Weights of a small transformer language model: width 192, capped logits.
Each number is 128 + 24 x the weight over its row's rms, rounded and kept within 0 to 255. Layers, rows and columns count from 0. The size above them is the row's rms in percent of the matrix's.

# layer 2 MLP up, 768x192, rms 0.0607, rows 142-177, columns 96-191
size [ 96 103  87  99  93 100 109  92  84 113  98 100  93 111 111  88  94 116  94 104 111 104 109 102 117 109  88  83 101  91  91  89 104  98  94  98]
[[129 157 111  80 152  66 124 139 188 130 114 152 160 143 140 161 112 100 104 185 145 125 115 133 114 113 105 114 141  98 115 125 125 124 115 142 106 115 118 141  90  70 134 138 121 130 154 123 138 175 126 139 125  90 145 128 119  86 132 157 145  91 109 153 175  87 129 166 118 127 139  69 114 148  91 128 116 152 116 186 130 121 143 159 144 144 138  78 143 153 139 157 151 122 139 131]
 [101  86  60 136 112 135 166 136 175 111  74 150 126 104 127 108 111 125 136 126 148 161 101 117  97  85 197 111 113 136  90 141 127 144 124 119 140 129 111  90 143  91 118 123 160 128 122 139 144 120 141  91 126 111 147 131 111 142 116 115 152 134 127 143  88  90 149 107 135 148 140 146 125 144 189 133 100 102 153 114 107  95 152 122 174 105 112 102  94 117 148 114 160 143 123 164]
 [143 131 127 175  94 121 127 137 134 138 156 143 110 117 124 150 129 134 123 147 113 135 116 168 134 109 163 166 150 112 154 160 113 106 132 140 110 189 134 112 115 135 171 151 125 114 102 127 160  84 137 145 176 124 111 126  91 169  87 112  96 153 100 148  93 137 144 144 110  88 127 138 133 128 113 119 147 136 158 120 125 120  84 108 147 162 109 101 119  85 177 113 106 107 115 177]
 [117 116  91 134 141 152 140 116 166 133 183 103  97 117 171 117  85 120 131  98 103 152 102 118 138 100 139 127 185 185 137 181 128 160 146 136 136 133 137 150 125 169 124  92  92 110 126 125 138 109 126 162 140 135  96  95 152 133  99 138 143 143 106 101 145 143  98 163 102 143  97 129 143 144 148 137 128  83 136 126 153 100 143 105 136 103 114 142 113 158 114 118 170 155 155  86]
 [161 130 165  87 100 124  97 138 143 102 128 142 129 133 108 141 162 105  91 135 158 134 112 130 144 123 119 117 103 174 119 133 105 124 151 157 138 156 141 120  92 133 117 122 117 137  94 109 155 140 154 158 131 121 107 138 156 142 157 149 149 131 128 132 138 132 127 122  90 126 115 141 113 190 150 133  98 124 134 163 152 118 118 137 180 134 112 104 104 101 117 122 115 129 166 147]
 [131 119 125 120 152 167 148 135 167 155 132 104 125 102 153 106 124 158  95 151 177 114 135 109 118  95 137 120  94 128 122 128  99 108 119 135  87 162 132 145 112  76 118 132 106 159 136 168 164 125 108 150 130  96 125 146  86 112 129 114 125 150  97  97 144 130 109 185 164 115 119 118 174 169 115 140 136 144  80 151 118 121 129 148 155 127  91 104 159 174 137 103 168 110 148 154]
 [166 126 109  97 122 119  93 143 131 126  96 112 123 185 143  77 158 129  84 126 123 122 130 110 139 139 162 134 109 131 114 121 100 123 132 150 132 121 159 159 110 195  83 159 157 132 135  94 118 148 122 102 134 126 141 110 105  99 153 117  93 137 119 159 115 142 127 142  92 131 114  83 122 152 129 146 131 135 134 178 120 141 120 120  94 110 126 100 127 162 159  77 138 179 124 147]
 [110 115  97 112 123  88 158 125 148 102 150 123 107 137 142 120 163 141 146 153 141 127 120 133 138 139 117  89 157 110 149 190 152 141 157 159  76 160 105 146 144 155 125 149 105 145 172 149 163 130 119 123 141  87 121 110 120 106 159 116 111  98 111 183 123  88 161 145 109 145 146 125 103 126 135 114  91 120 156  76 129 166 122 161 146 115  93 119 124  97 110 113 123 130 141 139]
 [140 106 134 124 147 157  93 117 111 140 156 111  96 101 181 115 136  99 162 125 136 101 117 132  72 159 177 139 121 128 142 156 127 105 138  98  88 120 155 122 169 124  98 121 124 131 134 101 165 132 166  96 145 129  98 125 120 151 144 142 123 160 125 102 149 125 122 105 153 139 121 184 122 148 112  95 116 112 145 120 103 124 133 115  89 109 167 102 137 131 148 101  89 132 135 142]
 [119 114 154 122 150 126  89 133 129  83 115  81 144 133 150 149 125 140 150 115 160 152 122 118 107 143 141 161  95 145 114 119 141  82 100 138 113 148 150 125  94 100 161 104 142 103 144 125 132 154  98 177 130 174 116 126 167 135  81 120 150 107  90 108 139  82  87  95 119 123 122 107 151 138 129 105 145 153 128 153 132 110  77  99 139  73 183 102 129 113 140 143 149 159 154  99]
 [100 142  84 113 130 144 121 100  93  81 152 171 131 152 129 132 130 131  97 141 125 161 116  96 131 129 121  89 138 132 114 126 134 118 146 106 129 106 141 162 161 121 129 120 103 145 152 128  61 106 132  93 121 163  99 150 142 145 139 124 116  58 153 200 162 158 189  97 121 132  92 142 115 123 155 124  87 123  99 159 155 120 140 111  91  81 110 124 151 109 135 141 153 127 132 142]
 [116 136  96 121 114 121 103 115 126 134 135 142 134 131 121 142 121 156 159 149 147 121 111 128 103  87 114 195 141 126 108 113 127 161 102 171 108 106 131 121 113 137 123 105 136 138 167 136 116 133  96 178 131 112 143  69 132 129 154  88 133  94 124 144 135 120  68 149 146 150 192  87 141 141 142 131 132 119 129 105 156 104  80 102 136 136 131  85 123 134 103 122 117 153 105 111]
 [111 119 149  98 131  87 187 143 129 153 151 127 109 159 131 114 118 128 114  86 114 131 109 166 150 129 172 134 114 101 160 135 109  87 135 160 115 153 115 123 116 126  95 120 136 165 125 123 122 129 136 111 131 165 145 148 102 108 160 156  86 147 151 146 152 137 160 167 124  89 113 157 117 112  91 121 125  99 108 138 151 132 122 128 142 116 153 170 122  89 147 108 152 110 145 110]
 [120 111  97 133 157 137 140 139 154 145 107 114 109 101 158  91 132 125 165 120 145  96 131 146 142 199 132 115 165 162 147  98 124  93 133 126 152 135 124  99  99 129 145 144 125 120 131  93 144 102 108  97 126 137 166 146 130 163 129 117 128  87 125 112 167 117 140 146 110 163  95 148 179 131 130 115 118 125 167 115 154 184  67  73 123 142 104 114 131  80 154 141  67 134 136 124]
 [130 118 151 107 165 116 140 131 137  84 142 165 166 121 120 120  72 171 138 133 125 117 157  79 160 107 131  92 131 139 135 154 140 134 127 148  85 141 130 138  98  73 107  97 151 151 120 111 115  82 149 144  95 110 113 158 126 126 132 123 100 145  86 165 149 114 120 125 136 133 130 165 114 135 124 113 154 117 143 116 108 146 120  75  84 137 134 100  85 166 138 129  95 141 152 125]
 [105 141 116  92 123 128 145 162 141 199 160 140 103 164 125 125 129 118 136  89 151 106 133 156 170 121 169 113 152 167 127  92 156 155 153 134 123 137 112 135 126 147 108 161 141 113 163 163 109 109  94 117 123 145 113 127 132 141 120 124 160 162 143 120 116 132  92 115 155 178 122  82 119 156 108 158 145 122 132  91  81 137  91 111 101 166  70 175 116 116 110 108 129 133 138 138]
 [155 103 101  92 157  92  96 115 121 154  46 125 125 111 133 123 148 148 116 166 103 122 120 107 109 139 148 101 139 122 131 149  93 181 113 158 149 133 117 108 109 147  95 141  97 142 154 156 109 145 160 105 127 167 152 125  98 134  89 146  97 136 116 111 119 111 103 147 121 132 112 119 161  68 128 104 158 127 121 102 135 133 104  86 130 152 144 127 160 151 102 140 185 162 125 107]
 [114 113  81 118 149 114 114 134 168 138 113 120 110 108 131 112 152 107 169 142 107 164 145 124  91 154 108 141 112  99  77 167 123 126 115 120 164  96 123 179 168 141 135  76 152 161 146 110 105 123 133 104 105 115 150 144 116 114 127 150 144 127 147 119 135 119 162 126 111 122 125  94  90  99 145 115  85 152 109 159 186 122 123 147 106 126 130 107 137 129 186 128 101 146 153 183]
 [136 113 134 136 137 150 108  86 116 100 164 134 103 162 135 149 128  87 132 137 116 156  80 110 157 141  83 124 126 151 137 151 123 166 134 144 144 161 119  93 146 141 109 174 169 177  89 129 129 128 118 152 129  98 153 150 131 113 109 122 165 100  90 143 108 140 137  91  80 137 162 121 119 135 161 121 108 130 119 144 139 107 123 109 141  82 147 103 118 109 148  91 138 142 111 147]
 [155 119 157  98 141 167 151 132 120 173 170 131 145 150 128 131 126  97 140  85 122 124 159 175 122 109 157 143  89 175 112 115 153 127 156  83 135 142 167  95 130 138 106  96 118 115  85  98 103 107 130 103 133 108  97 175  83 130  91 114 126 127 103 151  99 126 118 144 165 111 127 120 152 140 105 136 109 116 138 188 146 162 122 103 127 103 119 144 105 114 136 112 145 136 142 166]
 [155 135 164 134 127 169  94 113 106 133  99 138 122 108 150 158 171 139 140 134 185 170 143 146 134 144 135 156 122  95 127 142 118 121 121 120 178 103 132 154 135 119 125 133 119 117 126  96 135 132 126 146 112  92  80 112 173 110 137 136 128 156 138 111 149  77  97  91 138 108  86 150 141 167 107 141 135 153  98  99 132 160 113 134 153  91  93 108 141 104 139 164 160 110 162 155]
 [135 133 143 118 146 129 164 117 150 110 146 131  78 141 100  71 101 155 144 145 133 151 163 120 119 119 124  79 153 145  83  89 154 141 106 140 112 108 145 162 103  57 137 142 179 122 154 151 137 141 157 150 121 115 120 141 132 163 124 136  92 115 125 194 152 121 106 130 156 110  88 149 100 132 130 129  75 133 117 139 118  83 176  92 128 121 114 116 107 152 116 147 101 150 146 123]
 [118 122 114  81 107  97 127 147 101 163 101  64 123 147 144 127 120 160 107 103 118 117 153 123 148 114 156 169 128 110 134 164 117  76 133 135 147 131 155 118 107 165  89 126 125  96 116  94 114 135 152 106 115 131 152 131 145 124 116 109 103 110 125 129 106  80 111 123 125 118 185 123 122 159 141  94 170 155 111 119 153  90 134 149 102 130 132 131 123  92 144 127  74 145 181 151]
 [158 153 145 156 136  92 117 152 129  82 137 100 118 116 141 153  99 127 141 131 125 112 143 143 149 153 123  78 155 105 137 103 138 138 130 146  67 126 134 145 181 136 111 124 134 111 124  90 120 103 134 146 158 131  67 129 168 141 164 147 124 158 121 132 143 123  83 112 132 120 138 144  95 154  95  81 140 114 102 140 104 196 136 145 170  94 136 122 128 146 143 121 125 146 120 157]
 [115 107  92 128  96 141 134 183 111 137 151 111  66 101  75 113 137 132 120 133 110 123 128 131 154 114 135 112 104 145 148 137 167  85 131 146 173 137 111 103 147 162 139  89 123 141 138 141 135 159 142 169 155 117 157 122 111  98 140 133 111 117 111 117 127  96  92 132 108 121 103  97  96 130 136 129 124 118 144 123 116 130 123 163 102 151 153 127 142 165  98 124 101 105 120 159]
 [137 114 101  89 172 133 150 174 112 129 145 147 136  99 127 114 144 135 149 117  90 126 117 108 119 131 140 141 145 129 126 122 163 155 129  99 124 113 131  99  68 147 130 102 120 151  90  73  92 149 124 119 138 101  99 126 163 179 154  86 151 141 178  82 143 119 123 119 147 133 128 129 125 149 156 137  96 127 108 167 141 134  86  95 131  97 182 101 103 100 175 158 109 108 114 146]
 [114 136 112 159 164 172 135 148 101 123 130 158 152 107 124 127 109 143  74 148 160 135 153 108 141 120  96  89 111 135 109 159 171  99 153  99 141 101 125 144 135 112  96 115 108 130  73 117 156 109 145 117 141  93 133 144 147 111  82 162 134 155 109 115 130 175 137 159  86 147 126 122 135 151 132 105 151 118 122 109 162 139 117 148 161 145 111 128 181 120 140 104 137 162 135  66]
 [ 97 110 135 130 146 122 128 118 129 127 147 140 131 142 101 131 154 129 138 117 121 115 107 108 147 136 146 125 155 104 166 142 111 118 120 127 143 165 126 133 129 209  79 137 145  77 162  66 145 104 146 109 147 131 107 194 137 149 125 107 182 112 118 111 164 129  99 155 130 130 152 100  90  98 114 111 125 157 130 130 157 101  97 141 134 164 116 118 107  98 113 172 119 122 112 129]
 [142 109 112 113  86 180 129 107 102 111 131 119 119 102 162 125 142 131 114 116 111 145 108 157  90 158 138  76 125 182  70 147 151 113 171 110 141 129 138  95 119  83 142 116 126 141 164 138 118  93 160 104 159 127 126 136 125 139 176 112  91 131 136 154 186 110 120 155 168 159 125 159 153 137 164 132 156 122 105 150 136  84 114 155 128 111 147 130 176  81 115 120 160 127 103  92]
 [127  68 124 125 152 137 163 116  87 118 123  92 145 142 107 150 106 133 138  96 110 136 120 131 142  95 113 151  99 132 196 133 133 116 126 179 128 101 150 164 115 141  78  87 141  97 145 104 134  87 170 101 138 127 126 129 124 125 136 125 146 126 156  53  77 123 126 119 117 110 125 146 145 138 143  66 120 135 126 133 134 129  99 146 131 111 141 156 175 153 152 132 128  95 142 139]
 [114 151 124 107 139  75 168 137 133 107 120 146 162 126 114 128  76 150  82 102 114  89 109 121 129  89 150 118 132  82 114 113 132 119 160 114 121 118 144 119  83 126 110 132 107 176 136 129 169 154 163  98 118 146 117  60 123 160 116 106 116 134 133 183 112 130 114  98 130 130  95  59 111 128 133  96 105 148  93 127 129 143 151 150 134 108 128 162 163 130 178 105  99 126 134 107]
 [116 131 106 139  81 123 128 130  99  86 121 190 151 130 154 126 128 168 146 111 135 112 156 127 128  95 113 108 148 147 114 157 174 152  96 118 108 141 128 134 108 108 132  84 114 156 136 126 104 117 108 110 158 132 109 140 131 153 132 129  94 135 108  93 112 122 145 167 131 129 125 113 107 122 110 160 122 136 135 149 201 139 141 120 108 115 124 117 148 103 128 109 117  97 138 131]
 [117 110  97 116 103 147 136 121 116 133 179 148 123  86 135  91 127 120 138 133 142 129 111 130 143 178 128 147 131 153 102 138 159  99 113 112 125 156 115 123  76 133 165 172 129 108  82 103 160 101 146 106 103 149 180 173 112 130 127  82 132 139 136 155 135 121 124 147 139 111 154 146 126 138 135 111 152 112  83 136 160 174 115  78 111 175 139 129 146  73 113 148 123 117 116 165]
 [115 106 144 113 114 127 142 125 104 133 146 139 110 135 120 150  81 104 134 117 116 151  88 116 147 115 127 128 135 109 108 110 132 108 147 124 109  87  93 146 160 131  70 155 157 142 149  70 133 112 135 121 133  97 111  93 160 146 161 170  99 136 115 151 115 120 140 134 116  68 140 159 132 137 111 110 136  93 145 156 114 149 115  95 186  88 165 155 133 131 164 146  87 155 138 143]
 [108 107 129 112 123 162 102  98 131 107 139 134 123 125 105 108 157 165  87 146 119 163 120 139 134  78 119 100 121 156 154 121 137 159 104 100 144 148 127 110 111 137 147 135  93 195 171 146 146 116 119 116 139 133 151  99 148 111 143 124 138 138 114 126 131 124  99 128 137 129 115  79 140 133 110 124 128 127 142 100  83 122 159 126 111 128 145 154 160 105 172 113 128 167 121 171]
 [121  65 117 159 139 122 111 134 141 114 124 138 159 142 131  86 137 142 117 184 144 101 112 167 151 107 120  70 153 118 121 124  77 148 111 151 166 167  91 103 164 115 148 109 126 150 109 102  90 135 185 134 160 123  97 172 128 106 138 125  98 106 140 154 109 108 157  99 107 127 145 120 138 123 122  96 111  88  87 142 140 151 128 120  88 139 131 140 151 116 140 123  80 141 121 120]]
# layer 2 MLP down (transposed), 768x192, rms 0.0606, rows 142-177, columns 96-191
size [ 87 100  91  98 106  95 109  84  82 112 107 101 100 106  96  84  93 114  97 102 108 106 108  96 148 108  87  81  98  83  96  91 106 101  97  97]
[[125 137 130 153  79 135 129 131  97 142 149  86  97  90 122 137 107 145 148  75 141 134 146  97 156 131 136 140 142 124 119 152 117 153 171  91 146 117  68 154 162 122 122 117 146 194 106  70 105 138 115  87 104 120 106 108 117 123 137 130 145 183 107 121  90  92 158 130 126 132 112 153 148 109 160 116 188 113 160 100 117 196 110  96 134 164  87 163 117 104 119 157 145 139 149 109]
 [124 112 156 125 107 149 100 131  77 114 205 125 136 101 129 131 159 142 122 114 181 110 123 114 146 157 119 188 139  95 127 128  90 107 114 136 140 140 157  93 103 132 117 117 152 139  85 126 133 124 155 118  90 161 117  73 141 125 152 130  94 119 136 162 145 156  99 124  91  94 116 144 116 133 117 117 125 140 109 143 160 122 145 126 146 140 149 165 138 130 144 110  89 112 159 121]
 [149 155 128 165 126 138 141 118  96 117  92 132 110 138 120 106 107 108 126 140 141 166 121 102 127 111 138 144  87  98 140  55 147  86 158  58  97 108 119 150 121  78 149 132 127 177 126 127  93 156 134 139 148 120 130 114 158 143 108 115 119 124 113 108 148 119 136 106 174 151 112  90 135 124 136 129 166  95 137 102 154 155 176 132 120 108 112 126 100 131 139 151 146 128  60 102]
 [101 159 147  93  99 108  99 107  80 117 108 168 152 121 108 138 130 133 119 109 136 178 141 130 135 116 150  99 120 121 126 107 124 125 117 142 133 105  68 147  96 129 146  88 103 139 136  95 158 126 161 106 150 155 147 155  99 159 111 131 104 156  89 128 118 183 114 103 119 131 140 102 141 125 139 147 134 122 123 115 111 132 137 121 115 143 110 159 109 144 120  91 124 152  95 131]
 [120 130 137 115 131 106 147 138  79 103 104 115 177 115 117  76 102 166 111 120 161 133 115 117 126 138 140 114 100  97 146 149 151 117 119 116 142 105 126 138 127 101 140 147 133 162 119 141 149 122 129  76 129 122 144 166 134 141 111 116 125 156 108 109 119 101 152 114 127 136 139 101 135 134 132 104 119 139 133 101 191  91 140  74 120 114 118 163 148 117 158  98 146 136  84 118]
 [146 110 156 121  97 107  99 137  95  98 114 152  98 117 120 147 147 110 107  81  78 156 137 109 167 111 151 111 159 121  96 177 159 121  91 150 134 143 106 106 130 169 121 133 125 124 127 111 107 117 134 156 114 151 173 105 163 131 146 127 120 133 122 151  89 153 140  89  93 129 176 159  96 127 115  91 118 125 124  93 134 138 136 118  83 162 159 105 119 115  94 144  98 163 113 175]
 [149 134 148 126 147 117 174 115 114 110 131 130 121 123 152 175 104 110 117 115 103 103 131 120 141 141  90 145 147 137 138 123 139 160 121  87 113 153 112 105 150  96 130 144 139 112 124 163 109 129 121 106 154 152 145 149 145 180 111 118 145  93 120 145 189 129  99 127 137  94 105 103 134 123  98 164 122 104 115 126 116 150 119 189 144 117 124 147 107  92  99 108 134 117 169  89]
 [131 149 155 127 136 130 107 149 144 124  89 144 133 139 123 143 122  78 115  91 166 156 137  95 141 112 102 123 112 129 163  85 117  91 121 101 152 110 162 109 109 169 117 127 130 103 100  81  72 141 108 163 122 105 103 173 124 139 125 151 145 154 133 113 141 114 104 145 124 126 138  89 127 124 114 134 123 155 159 140 137 113 122 115 116 117 127  99 139 130 123 139  76 138 138  93]
 [104 166  93  73 149 142 151 149 143 127 109 142 142 150 139 119 135 126 106 160  89 136 184 193 120 108  89 112 145 146 130 127 144 112 105 138 144 150  80 175  94  88 136 121 124 147  89 145 125 104  96 143 108 101 143  94 116  76 129 106 136 137 118 127 137 127 117 123  99 128  99  84 166 117 176 167 105 143 135 128 146 164 127 122 145 109 145 114 123 133 131 167 119 130 143 137]
 [122 116 115 108 140 132 146 109 147 140 159 128  98  96 126 140 105 111 146 132 119 141 110 128 111 106 164 144 135 137 131 107 132 125 107 134 133 148 165 169 126 140 106 136 108 110 122 120 110 125  99 158 146 139 124  97 152 130 147 122 156 117 150 151 119 117 147 117 112 121 118 134 151 115 152  94 138 138 172 127 135 149 123 163 124  93  90  96 109 138 114 131 122 148  69 130]
 [152  69 138 129 157 173 143 145 120  69 117 146 167  68 169 157 126 109 118 121 170 130 140 125 127 108  70 118 156 133 177 138 155 118 102 147  90 129 109 153 123  99 135 154 119 134 157 157 101 139 125 151 136 109 136 120 145  54 141 132 121 111  94 116 133 115  85 136 107 112 104 147  84 121 147 148 156 168 101 115 136  82 112 145 169 151 125 104 177  99 123 109 125 157 121 121]
 [120  97 151 151 144  96 132 131 131 137 100 126 122 134  85 115 146 110 129 116 103 126  86 162 135 130 158 114  97 124 154 102 152 105 167 143 165 169 104 127 155 145 132 100  88 124 133 162 175 124 172 102 117 135 134 139 150 144  92 122 146 136 183 140  78 151 163 113 105 119 124 137 131 106  87 144 105 129 107 100 103 132 139 141 158 136 118 125 151 140 150 183 107 132 141 153]
 [146 147  75 137 120 165  96 115 105 133 104 131 140 116 132 126  93 121 139 109 141 133 131 107  80 165  97 174 146 120 135 112 109 125 112 161 118 137 116  89 155 135 149 118 113 118 132 149 129 128 149 130 154 114  85 104 123 120 124 144 119 166 156  72  94 145  77 145  94 147 126  78 149 127 157 155 154 147 133 142 140 174  95 154  88 101 127 159 111 149  89 108 143  82  90 108]
 [ 84 135 137 127 136  85 166 105 114 132 113 123 132 117 144 144 135 123 155 104 127  98 140 162 130 124 130 121 109 115 154 112 145 130 135  97 157 135 152 100 135 132 136 141 120 176 143 154  59 153 118  83 119 153 119 168 117 139  73 125 101  96  85 147 144 126 117 147 139 155 118  89 108 125 112 116 106 118 139 138 126  95  97 165  99 126 146 180 109 148 117  87  92 126  99 143]
 [115 101 140 158  52  78 117 127 109 142 110 142 103 110 134 152 127 102 122 120 180 141 117 141 151 130 109 150 124 142 134 145 126 122 121  91 118 150 133 115 143 129 153 150 122 106 117 165 147 181 127 156 128 148 134  95 115 140 100 107 122 178 132  94  98 132 126 158 109 106 172 123 155 157 104  99 108 161 176 123 127 154 131 154 157 114 120 131 108 131 128 113 144 135 127 143]
 [151  89 127 120 115 138 118 114 110  74  90 122 156 147  84 116 122 126 137 164  99 129 140 121 101 131 142 132 123 143  95 149 111 141 102 112 150 120 134 176 136 141 143 155 144 111  84 120 151 172 138 152 129  74 123 138 157 135 140 135 156  97 127 112 119 131 164 125  59  87 129 139 129 116 149 112 108 151  99 136 153 121 167 129 178 111 190  49 146 136 144 142 130 143 129 129]
 [106 117 126 129 117 166 181 103 126 109 146  89  99 140  98 117 140 133 107  89 134 142 166 131 136 108  95 136 111 157 118 146 136 107 133 136 109 122 126 123 107  73 124  99 173 142 111 148 143  96 129 110 142 118 138 107 140 117 171  80 152 142 159 134 149 150 175 104 164 145  86 152 125 155 120 137 109 132 112 129  86 162 126 143 160 113 119 140  74  95 124 132 163 116 139 161]
 [ 90 127 131 107 147 129  94 120 125 140 144  86 139 150 131 105  90 115 136  93 128 136 120 115 161  97 129 128 147  63 123 100 130 122 151  61 143 110 125 134 166 133  52 121 143 159 136 130 127 128 146 148  98 161 113 162  83 102 156 122  98 106 120 131 126 163 131 132 128 115 177 162 170 142 141 173 125 112 128 143 150 108 114 140 128  88 121 161 105 126 110 160 105 131 134 130]
 [119 140 136 112 121  81 155 147 114 112 106 113 153 134 194  89 129 117  77 119 141 145 140 144 144  93 109 110 103 109 123 107 114 100 110 125 149 131 107 148 120 125 117 109 125 100 141 131 129 150 174 148 124 133 145 134 121 161  86 142 113 115 106  96 123  61 112 146 148 148 118 105 132 125 127 144 167 161  95 140 131 116 169 135 132 128 165 136 122 146 143 148 131 116 128 108]
 [131 136 117 191 121 192 116 155 131  83 154 151 164 115  93 137 145 108 156 129 122  96 136 109 124 131 134 105  94  79 138 133 148 136 129 153  85  93  94 116 131 149 110 147  99 112 134  97 110 158  87 116  86 138 178 112 129 133 131 126 144 160 157 119 139 116 120  71 180 176 130 140 124 125 108 126 145 118 145  78 103  96 138 147 129 160 151 113 145  87 126 159 136 125 141 109]
 [146 120 131 141 131 123 155 122 150 134 129 123 145 125 134 111  97 132 112 151 129  87  89 128 130 123 139 104 162 144 140 133 161 136 105 138 103  85 151 125  96 131 108 160 113 167 153 147 132 144 109 115  93 155 173 143 117 138 127 106 101  83 134 139 114 152 109 141 113 139 179 163 130 145 153 123 123 113 134 124 143 112 104 154  74 170 153 131  64 123 114  90  92 155 108 147]
 [111 131  91 131 125 113  82 121 114 126 132  88 167 105 128 123 174 134 121 147 104 197 115 155 125 117 126 142  89 144 166 152  47 141 143  73 103 137 109  96 163 153 114 122 133 158 128 144 118 143 120  93 122 106 151 107 120 124 164 155 117 152 134 108  94 105 157 133  89 114 145 161 126 107 124 150 158 112 141  85 128 146 107 137 109 114 148 143 113 102 155 110 144 150 117 141]
 [160 138 157 181 126 131  65 117 129 104 151 126 117 116 135 102 148 139 140 113 168 150 162  91 125 107 134 122 103 123 116 118 138 135  97 161 112 149 103 133 109 125 122  94 119 129 137 161 141 138 129 177 116 141 116 114 114 168 114 136 138 108 146 101 154 119 126 163 161 128 108 118 116 107 114 177 148  83 170 131 114 143  92 145 120 115 130 143 137 158 132 115 120 132 145 122]
 [136 115 102  99 113 149 149 142 129 166 110 138 118 141 123 111 118 162  85 135  90 172 133 154 120 138 151 151 105 118 102 148 111 102  98 129 158 123 168 128 134 167 132 102 165 141 100 132 156 140 117 116 120 152 132 109 113 128  88 142 131  85 137 140 155 136 165 161 140 153 123 146 161 103 187 120  92 130 153  97 148  69 129 125 105 136 111 135 138  88 147 144 105 118  98  89]
 [ 93 125 135 157 116 143 146 116 178 121 108 127 105 146 140 160 130 147  96 174 137 116  97 113 123 125 118  89 171 104 132 125 134 152 102 101 128 115  91 126 154 130 144  88 132 151 102 112 155 105 159 127  97 143  97 165  79  81  95  95 131 119 116  97 132 103 132 130 128 154  87 123 125 142 145  98 148 115 136  79 138 115 125 126 103 165 135 107 150 138 160 122 145 145  86 149]
 [118 120 139 167 131 143 124  88 159 108 149 132 137 128 157 149 118 102 118 104 143 108 114 123 127 125 141  94 128 153 114 133 147 139 136 153 145 149 129  95 142 103  88 178 109 118 155 107 146 127  98 119 142 140 139 113 131 133 114 124 105 112  70 135 132 143 104 131  99 156  95 101 125 157 125 128 169 104 143 177 123 148 118 121 140 162 104  96 137 196 101 111 123 147 126 140]
 [123 117 118 124 120  89 108 109 141 120 108 122 136 154 133 100 145 100 119 152 119 116 129 140  98 116 106 114 181 133 114 133 147  82  90 113 133 185 128 170 132 154 150 139 104 151 161 135 160 143 123 159 107 157 159 112 139 106 135 129 106 106 172 104 152 113  74 108 157 138 131 117 125 160 134 122 139 161 142  64  64 163 150 171 108 116 150 133  79 178 150 120 112 148 116 188]
 [ 99 123 157 147 119 159 141 161 170 139 146 153 117 118 142 130  89  97 118 122 143 130 183 156 125 124  98 119 113 157 114  91 135  79 139 146 139 146 151 149 122 100 146 137 126 189  94 152 103 134 141 167 117 124 113  99 123 146 128 143 103  98 106 146 146 119 156 142 122 127  87 130  98 124 105 156 110 130 179 106 110 169 168 124 143  55 142 105 134  97 121 120 153 116 140  94]
 [151 138 124 107 141 133 138 144 121 117 116 129  87 108 126 155 116 141 114 148 116 121 108  85 155 125 151 163 101 112 124  83 166 160 106 135 118  97 129 169 115 145 107 142 142 143  88 128  97 121 106 140 139  96 104 173 122 133 112  76 113 116 147 119 133 127  82 114 120 154 147 119 121 120 111 112 156 121 172 110 105 134 130 143 119 133 104 103  92 135 169 132 113  73 128  49]
 [ 93 128 107 120  91 111  74 161 171 122 165  96  99  91 117 128 109 145 113 153 151  99 126 133 100 187 121 156 172 106 106 100 155 138 145  97 123 162 150  97 149 156 126 117 135 146 130 121 155 148 128 186 179  78 143 146 128 112 118 118 100 111 112 125 128 143 119 121 192 140 140 140 135 113 123 166 154 138 140 109 158 134 135 109  90  91  66 118  99 116 117 119 136 189 118 121]
 [143  89 127 151 129 148 148  80 123 166 119 135 122 107 164 197 139 144 133 168 104 126 131 125  86 168 147 148 111  76 107 149 117 160 144  92 149 126 139 102  97  95 110 118 131 113 121 111 118 138 118  95 133 148 155 141 107 126 131 122 126 170 139 128 165 114 169 120 139 142 112 140 122 137 123 108 112 128 153  90 124 117 169 127 112 130 145 121 171 120 110 126 117 157 120 151]
 [156 137  97 153 129 140 163 108 152 130  95 113  79 193 109  96 153  94 105 167 146 114  94 147 115 105 123  88 113 119 126 141 126 101 116 105 147 127 113 126 117 157 140 124 129 115 130 141 172 153 139 121 184 118 144 101 113 126 150 121 130 149 114 157 148 119 202 134  88 133  99 123 119 156 138  67  96 134 161  92 141 157  62 108 142 100 111 126 109 119 134 134 136 153 113  78]
 [145 142 157 163 111 111 152 133 129 115 109 146 141 180 131 126  91 150 130 106 103 120 143 163 140  88 122 142 146 115 181 148 108 138 128 123 145 129 168 124 124 163 116  98  98 128 119 173 175 173 136 119 128 134 110 141 100 154 124 114  84  82 163 121 114 101 107 150  77 136 129 137 117 107 129 152 123 115 107 116 130 101 151 137 101 139 119 150  88 137 135 111 140 133 122 129]
 [122 130 150 114 161 125  91  69 142 109 151 135 141 106 100  83 136 114 149 108 120 114 136 164 127 142  95 122 131 131 152 128 125 169 135 125 109 150 156 128 163  99 151 102  97 101 152 157 151 126 140 132  89 134 125 163 113 119 115 113 119 131 139 140 130 141  89 137 142 139 159 150 112 132 123 162 111 153 106 115 146 120 126 163 148 144  81 119 116 101  99  99 105 144  82 140]
 [155 145 142 196 107 106 136 100 119 152 174 110 107 112 134 123 156 152 171 156 111 142 125 115 105  70  75 152 126 131 120 109 129 126 130 153 146 162  83  94 155 112 126 182 146 133 134 131  88 132 144  78 112 152 147 112 162 112  98 126 110 127 136 111 135 118 172  89 146 165 114 147 160 107 152 140 134 120  96 136 139 147  91  89 158 139 135 148 124  96 115 124 109 109 102 120]
 [125 130  96 121  92 118 141 122 134 117 158 122 126 147 148  97 147  60 150 146 170 115 189 129 144 125 175 119 116 120 172 127 171 116 141 118 152 151 109 149 109 131  92 107 139  87 172 128 181 146 147 119  80 115  92 154 116  89 107 113 158 150 167 119 103 116 128 126 126 106 104 145 134 157 120 144 130 140 135 130  98 123 132 158 170 126 151 115 116 109 125  95 127  90 125 145]]